config.yaml
hidden_size: 192
num_key_value_heads: 6
vocab_size: 1024
optimizer: "soap_variant"
learning_rate: 0.00774
lr_mult_qkv: 0.5
lr_head: 0.0092
schedule: "wsd"
decay_shape: "linear"
train_tokens: 268300000
Each number is 128 + 32 x the weight over the matrix's rms, rounded and kept within 0 to 255. Layers, rows and columns count from 0. Numbers have three digits each.

# layer 10 attention key, 192x192, rms 0.109, rows 25-31, columns 0-191
053070116129146132103072091078114067090153155068172094155106080110125063115063108139117151122149155166158066156079127111126100104121113097200120084133158191087115147086167124150065075119149081137133148116144100124133128096122150074110126158156166142158076185162161199153091128137149144118065101112157072115143108150133091146102086118107129157142109154131065056170152154072132100144144176113135106132054134148084177094193188133123091110156116202162156018117133213140163109138097083077119136114162097184126103162105152086110153106167109126150139129127148158179072143109137144129
130099149217131184108166135142099127133150185113131117114128141133115141139103170146126125173065157110148067104100109155145134161097144181127163199091154138116160090114106159175166145098119174098108105124152113080130067052164175134139127099182157124119139155180145146152218111128119195086148136110205094140131145131067175069180125151077148111112154147155194138125144095169092200124122125168109167107146185166106201083114181117132218158104143132171133169120112122045129192095071148152144127124137145166196119151092115155129155179176164119113163107117114148120114125099126121104
142070101135123121154154126081185184038123141092123127107107124208156117101106087160122179110123184062019151147189081117096108116059165106153107172136176095139187130104125091189234087139110181194114088158113126147120125159115163123078126133103120131084157135163124172140108128112137108076094138173180105114174135136097134144136166174132105066034126120097049155110126110170121132080068155141149098110121155135057130095154165153100113123138115078182125093116163126135127115125136138081163140129113095137107141134123176087108105141123193063140131058175059122139119153114132103172
105165135132150107087136115148112145141126159096119089132089089109100182156107154161107132140139171136145145112140131091171148118131121189136101110151147135137107192114076098076139167092087117108110097115153150161109104065074169121085112121085055150124135098150128145153110172135129077227097160109103088052174111149142142140166094151159141153189170156149194108077112180193111139125092126097144134194139128099138223128164158154133173186144171153162088149159150184143141147169116093100120180139150134120121152098142096088123180133119156178140101177182111128213122138159137182113
069148126176047141111164191097103123140185114130178030162111105142151169139133153077125101130111147089106171085143127131137074119144131144148181212104160144113132144153143164100168175119098133161116099085155098085089115130094091159135156094144137145106136140140134106160125107098113155145144188092121153154176155129122154134089112153129060101089164160158120107128161182180172075102100157071132130129154104165089110106141103093141081156151125154118133133088154094150194170036140055138160140131173076094150118148106139166101093119129155101121123051194141164116100147132157177096
130129158153122136066048083174121083181115179133100163164120153099109112144100052137080134143099136104103134122138142181076184141146149152157083117147101138149148167194157169156131127119120152087131121142173053093080159122112128158097099161083107113099157123076124201124129067132141109124177107179139139185134169075163081133149149115149126128105244218153159151119134108127161110148127191159133118137158053146098141111094143116111066142121110118088111179150106110113115111157094121144096182133117085162073130105150099135118185084215138132081155119105195127135178127080195086167
105093115119152121172163105133115159085063088109150113140147116156119173188121111136115105112130188097146069164102111194071087117134103168176076134093111144144098153140196135133085168084136098142163184140187121133106141121143111159153163030113116057143126156141069098133098118104165121144129127131044160151155193109110113127136143099108103155140144159116085081112088160087114120108154180144112171106114192113109119100144080086093144154147121162124069077150150123095089057130075095174176143151077082136080106150134149163121161126111120120154128194146136096142124100127152123089
# layer 10 attention query, 192x192, rms 0.107, rows 26-31, columns 0-191
229149115097134157106170086109113086102140144139095135133097144121165143106099143188068198171097161125204070142161164120043093143091167152106093174134107138152125136141163107153119093090144095158140109057118107099147101111141097107130142096168129108153177118142155157084108125142138146154101111093136066089145109140048099069187180135148182095135126123162216130093155139137145168153132061142076116158151138125097141087141196155105151120101117136160163128166150140114123123096119095119130110175104165147135149123114113129118104193132148091202161080161047135190124124089140110150
145108132111054182135171172125121218065061170103129127127140134185142140100179128079109112150174133028052172135127049093097112099073181098185162118079141111123140087133143113192169127155109149208078098155098142156147109133146127115079109097148134110118150134148120143104150131113102124026143172093147147151150128126122125107107197140129109052083090124173106120183135147139120126148082092082085124100089138134092109123165157123105101127169056101125133122057120102141165103084079122122124103139107116191156134115154159136094060180123200087103173137085127137104150132161182112205
148073134143175149084117081141135107178117121158135083148111134084104159151119151151129150155159088116108094086153143078183117107121135178141071156143140151147159113159074155055107128074135092106147170099153095139109098074129152156104058149136134118100111120210138132127141135156141142168055121124149083137130060146228095143177096114066091099113091180201132119120129199108104115132076196142114084178144118142076156146145122128166138101111101104117121170089106104136113088171186118089096140118114121176088172110133125090096165133090123103187143136057133231143163054150128150119
112122174155115138088120145125148159141134168081140067125070124150165100195152069062137095168139202071110152136099113135085070122126132146187141191096124138079119077159149185107141117119088069132120089045111094129078113130174113178118121098157127144094125143101160135114116095157192093136158086140133191143126143116155063077157158125161048164078162170189155137113086184130152139122171123140130145122098127116155127098108119091095153121177138166151149084154149173121159141113102059127091137135092086132126140102129189120149115125167148150170172096109128127122121060093179189158
097122132200059175130045059149152109148174127136088174115140146122107093139120105102111168142052121131101107092092104138158069166121137132144096150139127176141135145142142178118159130126201188128125142147210123087120115117082148109120146042150159144096155101130118202095162155103102091123191161132090098108123159066160175122114155103079132141123194140054173123081144146127122144185080101166130154146147124214128138091116100178116070138104133092115057220117178133118075160122138137154157143150105164126155095124135081133113176092175190141107105116164175131102142113117087027082
091092094121141110128122119159174138134137106102076078065121127185123198167095136122093083169143101103117184115124142145096109117177088135163086145146110193117166121145085140104145097112190145143171098122112121180118161105131143171112097111094191114139205130114027111094108054053163133095138102140119063110184141099139169113144101075120125090149101132083072045163115139118147176108098120191126179123145124086141170097139133134157164162146138163117051131152167164137143167160115096144166151090119127119143152184128183148125074124087110101113153112162094092158150080135141118122
# layer 10 attention value, 192x192, rms 0.114, rows 0-29, columns 0-191
113085052062187095111170142103107170119104127092090115173090108134118133089149113071080107116119138162128106097127160070100056117148092126142140128174134096147105138154089167067140199180130104153108111075185155139126226157130134108095117185097097135070121113180137152118119120142112190109084129222101126154145154114149125179136111100120162157188141111125133144148157164170123168115151107132174164118170167056190055104137146182115145107078186145149130150155124133142114087112115040144186154109124069191159156178107132087158104086139051107149137104131165112139068157104073070124
148085104104109134116115112131105093130173117156160052157131121137081114155111088130141169124128135138122147126144100152149119153129097183153159142120143167116153118125114077100108076098081139161075132138138242111172152078150119130124149078178093160161148158174127132196103162129137153156215085081124099129064110137105143188161134110098153123079139156147110186182158133081143172120105128089113112137147140109097150127128104202132119132119150101157136148088100092104137122170118153108117139173086156142081078178117122119144156119131148116139155132181135120104106126119143118076
204157153167090049160088122138149117078115122204120138042135065082125133116124125167088100074183105117178153074124135116155101110077135102123143175092168108076118130128179196144108159164150114192148172091119106098028182170155163149163076143138135195122162168097140149123182091170173090095095153104141080140094186158104148171156150129150088081122116102106167163118180125065176101164093156159104073110157178159130099114199121161129121099107104141092146126107181085157084130146197157120068124160105158077094123193190130114123163101130148101120111123136154131175076118112158095100
206100119141184125180099101092155084148123098120145105161160125126133130147101130136096017172108141148122128107115147145097127147173144127128115166139141116109184162156098136151141122089128140109118129093124193141119181127163104103109089162172102118129128101146152095135029101039128106106078095149147131081146172145090088125161101096080169098134127112128093156089165099096100155118137144112139108093082148114085124124144110118098103097110158170119173129109187224106119167097197155133082146141126133154118069105126103114113165137132149078181147157084110153078186131159102114111
157084171091147103110121144116132111142114154106143087173115085097131158102060104107095101151125146182159140115145108142116127166111112138154119121194122138110126085122121107157136105137133084139085122154136141101132047166079105122170128144112101094088089149130122130122163067129133145097067115104122155080102192152192152174102106136151122145120171127141141125208119088093088194090189171106118127143063095165133112092145151132123142151111122140135126098106126075040090156097130098127128142128177135072191136147090116101150182123127155134132114125077191108166167147114134147140
133076148060126120143166203138152105125125145140098145103169123158076095106160125115138107132115179160150110119092110139118092129151142117059068128201126126111156089108200155102141117089170106142132126146111111121154101134115151144126147124210184049202159111127091093114136090099168112123147111163108186117122051132142139157134138101102171120146096144097130146110070103204148177110124160141162174145091148094113143162119146130113088159114142143122166096099129142113098143115093102211165141150170171197140116105132111157154185153125174134174131141058148161117201083097103107153
170076189103078056133185158156138128151113161109146138177149111088195089137114127149097142128079177139183108117123150116148154095110207166126157094162135083135129137107105171110154073162179138131164169178143159095114146152137104073140163096123049090150100123086170165101115183140171169171138097131149084148131110098069126112125111129090123111106093135086133162119153134086160140122063140157160104123112132102126128129172171141146158128165110174071051089068133140123142102136186147154122145128169114169188119159141145156167127091108123100126125092124162127111070124115105161144
124186104138132111106106105136182170136118171131098085125120170126157149174158128110161140139160120149103161089132172130087143185139133104145126089080174165074086172178206097125171113108114159120096087112108145077129134129156116099113173133101123147125154145000141159111127191057105086182149142089156153152128125112137128115161153064158112139060102112104156148125107076131090110201193117138116155122138152167047162073116111121111151146161118142150151163162160115152162071116122127154133150156102151068175169145110130102137155139136104156164116144185126078143061073102133143173
130142019151101122149165083098109141156137127142104222129107122093147166162103180093130109124116110056162153098149097094121170127136191081091142104143048108098134137084124114145106171144123169091140101099094153113083138157167110127121054098087149169078127132137085148082176050067108179116139145086195132140114091128127100134140204124159152158129077170118093115124117131146142105176096146157115140150153154134139104102110150105184213127136081122139122094088106128179152121115152129148129198171094138140103148172145166117117115125162016143118074100134109189132133142152155127094
116150150108163124130108126090080143094165115078145101131119120126110136173081089128131140159103103134139117109139087158146141084124113139199135157116124151083069169102116076086160151127166131120128095162148122124141167129122115180142131119065025118067087115099102051123100121130113146158136106043119152077117093154137163114150195150129160181171174139066115132082100163089170091130134112141132148143129112182096089158124181088076142105190135112132133141169126170199119113146096159121164133093111135115083185138080101097097130112116125125069196140208132120136077133118174169159
141117163159101078173146166062110118114066117179112085151100134092132148129136164150123172087101069081108184134142125121154153138140142016139157106119132146162124145129165137132096186150201134087112130164133108122165140083105118129147157119085077179177129201093066127148122145082131175136107138087107123100109134073106117089139158107136162155076109123121144163145122136142043074128114169076118132122124099146123106126142096182102141174146140146095101162103086139152105132089141105073154146073147146212106147100161089153090143071110107142132106138134126130139087118162113146148
192185117142163143108137109196095123152087137092137118127135099123144189084168173163143114154087085137140157175084157170143141124129101105078179141130095131175205069129149132126139126164126134121107142114153093160089075111075065177188133039190109064171136177111125130163134159138110135164142088182157165098102113035116092147105193136106122138113154089146107140083158132134129159098132178138129135093127084154106094122086172137112122102133149154164075113125117121139129074147165124097149104179141138147112135166111106175109110138148141088129104141111100100141147134101116077145
118134157098148144091115090098099100097178033160119091168173105130125127045133125068150116140132092191133106139106126086130135139087165110125096134086108105128132141052097162160136161108170156205168119147121080160134171104096138150048076158140138093162155103089173139176100077107112139124126121144127207124124108108114136134158127127161154163139086145113076083121151060095144142195066144183116084163141123132156184166123130068118113122153161111166100180097116146146118183083118149158142078031089165135145094171162106142115118105109123124100251111118034142134094080143105150136
165125077147051144115188164176139120103075130164126145074064161145110123144130141136163115109197042128156170104065145143091170173095148150117092120108153166151110099093164118215079067109108234170125125170125089062085127122091142118168129147187137065172097117129094159168084131119157131150110096133132078125143144152121109103132158140135111117156146079121084188109152134109104154128099141111140144192103125144148121134144124125104089134103100150132172175127153084060163106140178134100144108179136118064087085155092141129135131154108089170131150131145104119129162181173107124166
102101169129095164134151197157149157077089131132141098145157094110094076101104140175138140174107119106132110112131151120082177134110151117101126142145142072108133113114139071117117141078140170135141179148105165126101096125115157064193154133117107145090173131166138099141167146097070127098144131162152136124089135098102178092134168149120042103161109121107165124141110105192127140119134122079150102125137158134133145111133166105113058102119179162159126161128116119115094181172137134132115158124131164101137131163115097129131182137124115120177114152095123087115064173103084161122
155126117179133119094054116157077095102126126101119116110153133105136139118098185171110102116115106088131146146129116144094118121149150169119131166132150108150092148090181116181115106150167102124083123173108153173076182145172073166102138101082075110114112095054172103108118156132163089155112140087151138129077175112091097111154141135140036138148167120169079123158163116129136101162173109135187116062160161112130099117159106073078144117148108095169117158142170131222113048148142119144163087117158094124152140143118130153152133078161078119130138075068134119186109097114077098175
145115148094152131122163084153077145076104160167131165072127082121065138103141118170120208145134108164120118123104118189171160094118184147136123121181064096160138120168123147108135130153121174129163119148095159155118154153130098088132148126085160135163130128127109128159109164163093139107129098130133125121152121098125114134098121165117135146030170111142143123175146087121142124148173171099140112142164146175085165076138181139122102154192179086147157084138173100111155119108106069145092110130099128168096145165174142146095197094164083150172127140103062170131125115151156163181
110121135068145118105152116110114153129157082109127144173135185160145142120122098168090104147088113129158141158168096107161101149158150093155063158148101104141129132182134105121122185120065087157132131123119172163193120111158154094100118157170126109153104133137106107170151178172104121149113098131104145145136132107067117167093081132092147171130160137129128151065155126072180095096126156116191127141134100196124120132150110122157152138151172140147107096163089158171136115180179179107157081109197136130104092125121142137069148125139127095116156110086125094062103155142133081113
107087151131142075164146117108139109160167089117106152118075145125117146118155123137056057165089122173103138180082155110117064119178185145134100108179115099144102143167128110147138132147155149204152154101234139157132128129172084099110156179073150181096117070099113133134179091129165109097121135100115128119128144083140164116097108109130137111119120116143150128124119104166132104119108057114129091141158160162131089119152173190137133155122165150126177067124168119153150196118165121114124113129156177175097121086136153157110092145118141112133106139087126128145156143103098123109
142117141112177158107102092126139164140172144145136146137102152160143084086156149161103123148132134136125101089091156096130182158157052196177157132084080121127149115151127164181112183208156104180028136127134126126152128134127105168150102176139075142107100100112120155122172168142079100104106144124100171093134103090138136189109151140180111136129119100082114150127124133123106125153076115136077138146169138110130110146119073081182151155061155080202085103097105169139139113145104078156149099146129131152169095149163116145130135105082107091071158178205163092171129113116128146118
133140111134121121144146175140131142130089113131145207168125127141156149094149089132164113147138146156095131081117086108103131151153137151080137112146097140166169087122111080099125130113084164161128182092065191121132104082144138151132115092130129099192166154152124216138107157103133145113130121072142101108139103128173091115132153176140110143117130121139166153111101138152131090155079111126089149132097129128198170119065137179092102096132103117151121103125145133098128117091089126105098085103158147136155164173128101102110117145134153124094101152121151164087188082110182132160
127086169134144110085116122108062141134103115084099139178096123104118145113115087158096087131182133128111091163155180125118140121144108123067166094176115142143108111151120125105125129201056191128180138164113132115124156101167116144102163149125073078107144141103090112094114065162127103103116177101115173131143099185171132130066147127146125101124168113154136114099181130175154196131125117108106189168135131086124116129136163138123147146107125146146128076176120170099130148155119088168137070146140103159141148127109116143153130123160143156153098159131128118117117093139104115147
126156206133087113143166086044122121143148081091097146103152129109143059140086112081111109136133131181138098191155157108155100107103145150174101145164119096184133108153104142213134127112155141131136144144103115130133076142149104146073165099174111106112150137140119141122148159099083104136170079082089142123170154130140147137176173141145147153141087149106076104119169135103154142122138130154060140083135122147147116074093119166170126103140135116098133180097105140111117200140152098115146103146132069107125152120148134127141170124106136111080095099172117147126118059205105112117
115150154118153158179123117158111178088204151122101108146127098126187079134145093163087212143160097133106143145147095118169159126122109086124078090130128132138136159095109154147130164093127112089064084141125177146119057133154119130144129124094119079150084126103117133129170131150167097137104126112183189154070129107180156105148123122100090175095142089195110151131136145074174102104099148176088089059179144145021189146067159169164121198169063127156111125109108085136148136122155093079152111164098148115122115123131172087147135088065125185109103144098118070128122169169132095096
136131142142134135112105161117143133140187148143114129094157152126091093173092094112137132159161152158161119116137138140167131067176092140154203133212164118139104162161088108099108190144156174116118091156123112198208183149174098114102091146135179118145097064126100076138141105071126127151127155097084157117189198117172117110174108116170120131174079180108124110146104151129113114139097086143094158106114155161149156088132163127103123116110132127153118116113110087157131141139072116079134076118099135133080181095122142134160122086187208114079129081182130155170084130098069197083
112152191121113125126162146124136156088088167053153155144153197138143150151128070094151139089140102190151101088114152124113183061141129134116081164129146085146107125162158072197121112110130083150144089193149147104164101153110157109106139178170089139152078100073111067133173082063163162161086141245114167096110109094090134140146075146164139160139136112176093138145065143130132110122113136060151074152119143158069113075134137168136119094122126172127081119139165074102120151145168132193149160101121139124143108162131121130153132144135122129108058118125125136138115176133157095162
150110105108160128120089079091137107072080087134091060070145122052069129147123126118142082152119162137195133129158148102173099133165129158150152139156136122084141057162075143180099179143106143122098208138086179148095134134125175114164133132112146107127193120127106143139095115152189120100149156103168086134116132148183141135117092098140105080113131156137095094139179149136109150113170140112117162109096149120162120106132104152099076117156133138150103221126116117111135161127159120178134138104134116134145161180158135134146114086146149149119139119193132060115100094147112125108
088149126121131170141073081146086167131157102093090153023108122170153110149082084105187201108112056107135111178174114120174136114133100089115160131117110144146162106100128144126088193159195191133135151131112069116164179147152128051148082127124131152152144131075157119150092155089175120090200113135152148165174109141096117156173126092124095080116100191128042177132114151092118105173132127144122100103156106078136125119142174194133093183160095146139134155104140104185120092095154081109124139136092140076142116113162139129061136106150122198089115087182141143153092110121131179153
114101174182094137129129094098099134120154126136136128109095118099108105137105144104112108107131064094119108126134111133161109071111170147162183123128118098125102103186173120107084143154172106223097161106186110067154213134143142067126151138111058179093171116136185154114121092093149161146086168090118096129096139150048193134145110129154094083123151133136133108149131135105156130140167142139094194106151123121134090150095146131121092098114139090135134114175092151129128130121115119135126116132169125080078153132085124110133128109077106118106108117137170165150131133088095097163
182143177119097117102085103109088149087170083152085085108095152109168130096075177095196141116131107137125196138156147142130106063176186127157177128131086169117087181077137104126063131177144114111131131103141113130138087066137147136147134134112102116139097104065115163090148100153151171135136126094117163095135165110124141188129163155131059097138178120103138149149166107095102141159130151123151110095156150082158131157145146115124151124106066096125110129108132117105095113088139125137067134138060169124107146147189132160112154149091124141093119196126102117119105102149080049139
# layer 10 attention output (transposed), 192x192, rms 0.196, rows 0-29, columns 0-191
128126134108099181100135072185107109137146082129131133167121165122201149097138095101138166131135119137085076157091123107105104114142119142121124143167113155096093169140115107138139157116135171130111134158111134109115139140143127114122201092161137132122139111108108116205093107036186108103186202135132147102196242116176135138129216123092087160082255121129092111149113080066168119146119127102107140023174155142095109106163134137114107169169114123087030176130136132150136171134121135108143143135129124174074163076105133082169129121144145171095157100151166138127149118184152073132
090113119169145126133157091122146146114130139154120149115125159150079168117100075166132112133049095086130104108099126124118112135104126138115105096114159177100150118141106122113202118143116137139090125128102109175081126089186132178119096090102149073125088157117130151140113191123051083096152139148106153114171102158124054104096070083144143063131101092082112124158084173149092096049119141121121136178129139128143115144147113112124153138104110150131096097174170125089125110108202134079135138107159189166136193084109097166097174101116143163080105123163081139160136147138080171123
180120153125157126123135144128086160130089077172089164128113140129149154133102174136122152107099102086122100197203134150134144135169136157130063169161109061054097132084082155141143120083114126163180169160121113133092058151143112097165133139137052164136123153140145053155136196141053142179117184151095164178144120170101155103215112118170135116131143122138102073181110130115104178095118116115058136141177146152159168094102109125121156100110163049104136152121122108113150142113140187165117073148119152050053109123124111134149140181087143168191087114167129132132120160110109099157
122127082114115098126113133145125109100138137157078173162130118127106130117143179069141157103114193132121100072090094130110059094110170140127088135101189139152050141119161184134156139132125129119141128140152118086129105105144117207130108098081121138097151127095129132082101125139125083105171183072152122169064096119160113160094109146164129128148140139129171138099105137126177069155099169111086169105171119164123113144162127082132095145132108075160102151168149115112122129101141091142173087149111161131041076087095129121132097081103198115147108138159094092104108063083154098180
128112060124115127126114099175083166171133108147140125121110081129155147144126133140133078096126174097118135104180158096139107094123160149116139159159092142102120094167153099082123164149133115124117148132082140136144171053117135171143146114132113162080108141045113122131158112037119105122145133153142120117166127126111159148160128095080114161165133168138131132110144142166176145103104077179160092147167100026134126095081182127132144117096138150149086140161126118116124127138114146133129166184098076109161140130083101140180195125132132173165164116150176128104106142094140138170
116142054200114179121124178154143094129126112123119135118174158123170120117127153086146152153156206168065130140132098123130133133127130091165117110132094137182144079103189160091106113119134138150069141074137111148158178083152113125118131148103122104101098126159135121135106171151041145095112145127135108096086142074130140198108128125095081160073083158134116103062134143054138158155187139150105110091075094171074064044099136125162150151111021114194134146145136180129123089123200155120179100132078109146164052111112096163122155134158120095144192142103148127087139123165118181153
116088119150090145111145067168115135104138122138093144130125150127191099129154104094116156102128125099157119122161133155097104131069173144121110103073154200093125145150135217127148103118094114092102200083114092188136180184116158098139135150110146132123141108156106130186106146133036156129109122139118181128142127195126137116160127115172125127104153171153153119124129154131128133121136101106139179135086126151120178137112080071157105159150110207119116126141103097118094151151153078147116151111099107119114097182088116145143164120150109128159094088129211117139171117096205169098
094103116102139109150090167107120159103126189160124096079114177104070136107098180193184131149027144092133116103097145127144145096149109135068162107113100116131145064111149141177120127116126121142129174174117132180119112182121175102162132191131134166155107089160196138098149065156087144146126147170139087129091143132165089144117153181176093150137129121193113130184118113154118198103103141090152092160111153133110113151106090155165107129122192112112154128114120143133103191123133119106124125132143183080183114125124120096178130135128108125111135154124169138085112200186148112152
151188166121134114143113118116199154117081168121131151121086085146114126148129130128128156121135153119141091147158128186194150165118074120154154142136138115110142143116053165138176102186085177136071095125151158135151131175111163076162177212152045104155140111133166182124131116115088089104151136101138097151126180133153130084125154084122143129155126101112168092182175114153124075150169168093145113117158074148132091131139138105150144100151157102093121125047139153137118118116087139165102065079060119163089161193101093123141089193184147139160094129086131139113050122101119120109
097095127091084091113092159108148149116135188117105166137063066157103140116147092105156126125129112034132116120127117108073151124127094142102100161131118107154157162192096091094084102105120124162186100142064154175117114080098145140147104097139151134149126131138161161082094096129196075177129174127073158107096168124199107112100133118159113140117164165114139177170091123121141164116120118074112111153081092148189159160128166163155173113138135100086103141132105146072121171129172087154091117150090128133134127097168173141121068136098089077128137113163155107184081136099157204046
103143124116109074168105156077121106173128084121115181123150155159170087151153118158112082055107098122115074110149132155166098105109098144063134139108118156140116123103128125145171076110108177154143100132085127124142131183098076107151150210164135190069136097121153236140126110140147121123108125117087139110191071136119144135131098135162160108096130155070123115136158134132068096113148152100127153172066050172143100158109112125150147070083075160143187205120145080109156147146120136128103093123148192138131138167110099102173116088150130117161145082142166114143087098116144155118
141136098126123155092162144135162157153163164106085089078137139152130163152164107111131144122134134131120125094136095156089153137139152173110098059145128075125059148099159095162143134120122148136094164121132204121114155189083168144103104159094161077120152148087118161136144147161105148117134137144094079099159038140132115177122128096104155127193082148115150120175135107161132050160086159124100142139093075115089155180088141119121113181154071149133127160111127112179204136131126139134095150132107099074139082138151118141103173093109154167163163129099109101171187141164127086195
130131108156152172175141181114166173087100120094148136179122148142156081167068178157210137112154155100117073104095110188104064155152140116155154202128196098093143140171175107124098106146089132114105120174165131144131121102099100141148112125174108141141166184152203105111158145126212138145154105113112156196133084167139139089121157124174059137126087151185160135099114203127147145178090113108115170101105168158163140119175140164110102130098113151136171106071157158155161128105181147110143085101165121207131132123124176123089097145154107156147154165161150082124123123170138194114
155138157073104137162095181059093155125158098114183109112172170155158090079180125117148093166076134097192131176159153126110158166112152097119118165096137101120199119063155158148140165152151134145071140108155138156122137184110120164109135132159108139167090157111135121032128182125098170115191118093161104101129129115089112178104071142163159144122110117146130083168141145145191093139145137158102091100152115154097118173023147102129114115158193116112097089140109076100134165121188147140093091157140162142103067127114142108087138124127095138099100112163118134127114116090094115092
111106142133115155154087130050113185074139127154126125144105166177131115149135109101158130126114151068104179140151126090143091163134149117109198096076149180104101121080110143121132169127094153186125153118142161118164137145051112162119147134112132118109154157132082144137114121133109086149142148123126163141091132134083154156069085175098121155137104175176097063157182146114093116126126081164118149169106174160159120135108149159122130164142128125117141119096167136121105122101113146127200126162193093107153121158146160154089112083106114116123125119149147177130128195165151143102
124133142045110125095125101107093178104131108165131117175149159097142148081163150128126163141103128114208044130113135160146098072179059139108133128076110059121142064130091137147078133106085116136142170108121143139082128116100116156131081090144095085167151141092105109193127060132115129121148130112136169128101118130134165115071117111143135146135136151110190122183133087144108104132109142091053194190118074123145166144114127134131136134164153115154166127111108112143114139110107101137073174092139142121148152124170147072166149152138071102129136130178120120140136111151174147149
121068108155134151115107181142148132124107130155124138082148178096147149170137119126147128098180153086142111136146134186139119133130074109134131099142139129129164084113081087174138118108149125138108130106096090085109112160126163109102140104202141159093087163116166181109146113168122192177146115121080111121142162148160180166118109135174118148157125128155109071143115176176140079088106109193143130133105136085143108126177134093133153132180063172102110075117144098158175114183137055119173163165124166171173127148138105133135108140085132132131165092102158161133075096112084092156
131114080125126134134134129173127058122150101101177124160067134149131149112118138088136089073161085173114158086132156101075114164112084159134133106087160160173132170128134107157165172112136169128126149150097180127123147130092117136157089092144108113124171132110106126127152126151170141096160136141117154109068117116105064102121142147155120123111136123084153154151100116115069072107156120127131134140120109071134159120208118110147107072117125153128125148146105092137134154097104086168139151130079154164122072085100154185109181097108119148096170155120117119121148164142080153087
145080112079080118177142081154110068071143086113145111101117098104133129096119130107149154139176154159100162070169120137179102096132129144153176102099110132137114167137095079187110133071090116111137147149139065114142121157129148179134176137146110149147084202140133084167116138135138151161076159141149141168127116124166162110128125153123163152176182112039093153095175116101143124098157165160124163110143132117134114065185104112144159107066146147117109169115107179173128150102118116134154152090139144117092115106107110154141126122116097143103153129198151181162070133121153118142
136161060114144105132208118154177143115121048078104096105079144120091122158174124181146095132126067117102153157105093187134112114137102147095165177135106110075074119141106126102161108118189148115113142158085125084128082124111103132150155121115153133168137177104112122121087092161124126138112147145124133106121187180158164080116077109119131160106136188106097160118167119101180160125120159115116068117131131079112125159166144138149089159189118165102152131154148094133089174149158158162096139099114090141160111054093167080145077092126139132146089162157138113155141184211097126127
112153126095133118078108137149122168168184104113122094129127075101092108120119140142123193103134099139120105183148120136142157104127168170170145151113097155152099139146137113130092106150133157085086146127156125146198160108062118092100113153101156102093067113115121159107118153124069161152123152111167119121132144168141108146126114110128154105126113122150165153110155199134136091131087143115116094136097144109060086122135120116142136114123139140111128144134087160160103062145173163141127139140081142178131153138127175145087120127106174150080170124093129122123127109118041123123
106122103125097117135098172121113130148167142090100180110143093104172156100120124128114168142126093176085100199164140098139102110138102134154139096090171143116163090135118101123118139163188092129108127143141120155127181133098147167118145128111134088114096136145117116121157136131166158162153165159139154090138168148126183186091130140102142187140147131099099159121113094170155122180174090148103118143094124124118156107128076158049164143164120109148095162130123143208114136168129097095120135149079117148108142151086090095079161122153113109129171191128179133132120142157103093138
170096086148101092124142113124140103140161099159093103148096074126090112163149085121077108166186116062124081123124125153138103102163143146157137173111162151117142141172187057136134101135122130139109182129151101091096116116115122139154115152125136168150141119136121121049111111119108145116073109155115094127157143155077141125104145090190122153105100124127130146090124110163114193106124142185151160139128146132132173106136140156133131122155159146130126109124137156157145162068129155079158092128091170152147115172123100124097184154123118106158159124117076081183099141125130173088
130068174150172129094188143123085126127121108114213124123135181132102145134167094172132124091136115092111176104199164111094124093097153108134179161121100063113124128150106111137148084153106094145095114171047167119137120138169170073131128108169159107121131104130131203161109094122144096117165051194139085117120123082098103105090147108215148088182072124104156103120131088153134151064128110173169104168142145074117095159094124156119105091118091113087147144097126146130124119162096101144201134046109150144117147133097118173150151124139122110136170144109137120103136144139129181166
107148147122120128094089070123109121165154104114104115161136105163144178170110143156118140123083079114151134143111103163136141094099115154172165184127171131140139115152100133041135085015146143103153108108099149087119095087094122161115102136124110131115084117177163135151140152194146078100110075126144112151160105103093160096090157100138052167156168128111100194086147070127149162089131138154114138100134150166122109103167150146090176133107197122073138137116134182102127143148139090089135153125115102117105128161162140131125056170124138109114116135073149147165103132124177160135
128110096115117111163090138106087075118126097104161129128079148110183121157125091157103065147068159044143179112134091126113116162136093081133143154128108168113140164126098165082112191116109133145089178109111146127083115107090171143150122075135160148116174084105117127144121119127113098100155105121112082111115099113119129082191146151116117169163129130160134107135144204121155122136183127155136120081210131133091073087104079100137141127121114130099157163159074175192168164132126111126104100132136087093107093070087166163122183091135095104086159109126109144164140049086147131151
120135149071157108182156114096086174141129145179149094133121103162154136153147155208142095101127077164081085137149179091093104122113135126084125086133141179169127053138125138106166107102084150169151141092134096053132080090155098125118131129121106139101117121148109102089087130070153165101142156134180119155157123166072118116163112118131100177150123118164112080146079127141159141129148161125075096127132159158135168129171148091075145183126123130193064153084136126107105149104105113092143146141138158141116155143113074112091144187135115151110161158140091136120150134125143101139
163103193146139110107078153102106175185110149133135087184136149098111121135148082165038088089142110163135132128064149101094127167112145064090131140152115094070115154172063152106180066106110130122126091099108128109120043180126141126134197125130125096128149102135127113067196137176106200187102104131086111119152083106161123032118179102199093130107137146120126058133161147137130142187127151118131126133098157114130128161123122048156166138109134115141163133094121127156111138140148079125136082106208173176096135111190082147073084205112081128168128131099112162131087151119137232148
147085190057087078146106079092115117069142137161112130130110087154153162093149124148101157113163085069133129173102126115163105133186094120072121161099121119137155161128113109108114083142184067128132090147126123119111114151159090175114122108137109143103145151148078098177117158118111179096067126137119161181148134177159166086121129161138162151152154086064068117121099134126097119042148092062128112096169131118126096151094111114104188160129149132167079141153179115161108115112109153143134153138140159120171106162149104110124111094132101169139131119131138131105114144115123142064
101084120121157115172148119125063167130094120147122145187153108125099144162181138137120107091117092076175108136168118130156107142185098182063092142089098084122177142105114086133105184143098126103113112165081082144198146153134118111147142131117076094135104139135134112147105143153148124129109165168093118105130063113163122136107138148167045154141106095110132179139118114173123153089095137105094130109117114168163117176128127139128169159197082176110180164121117121181151125119110192100075136106163137095127133103131121120140087129162138177189067150126186196124149150103089142107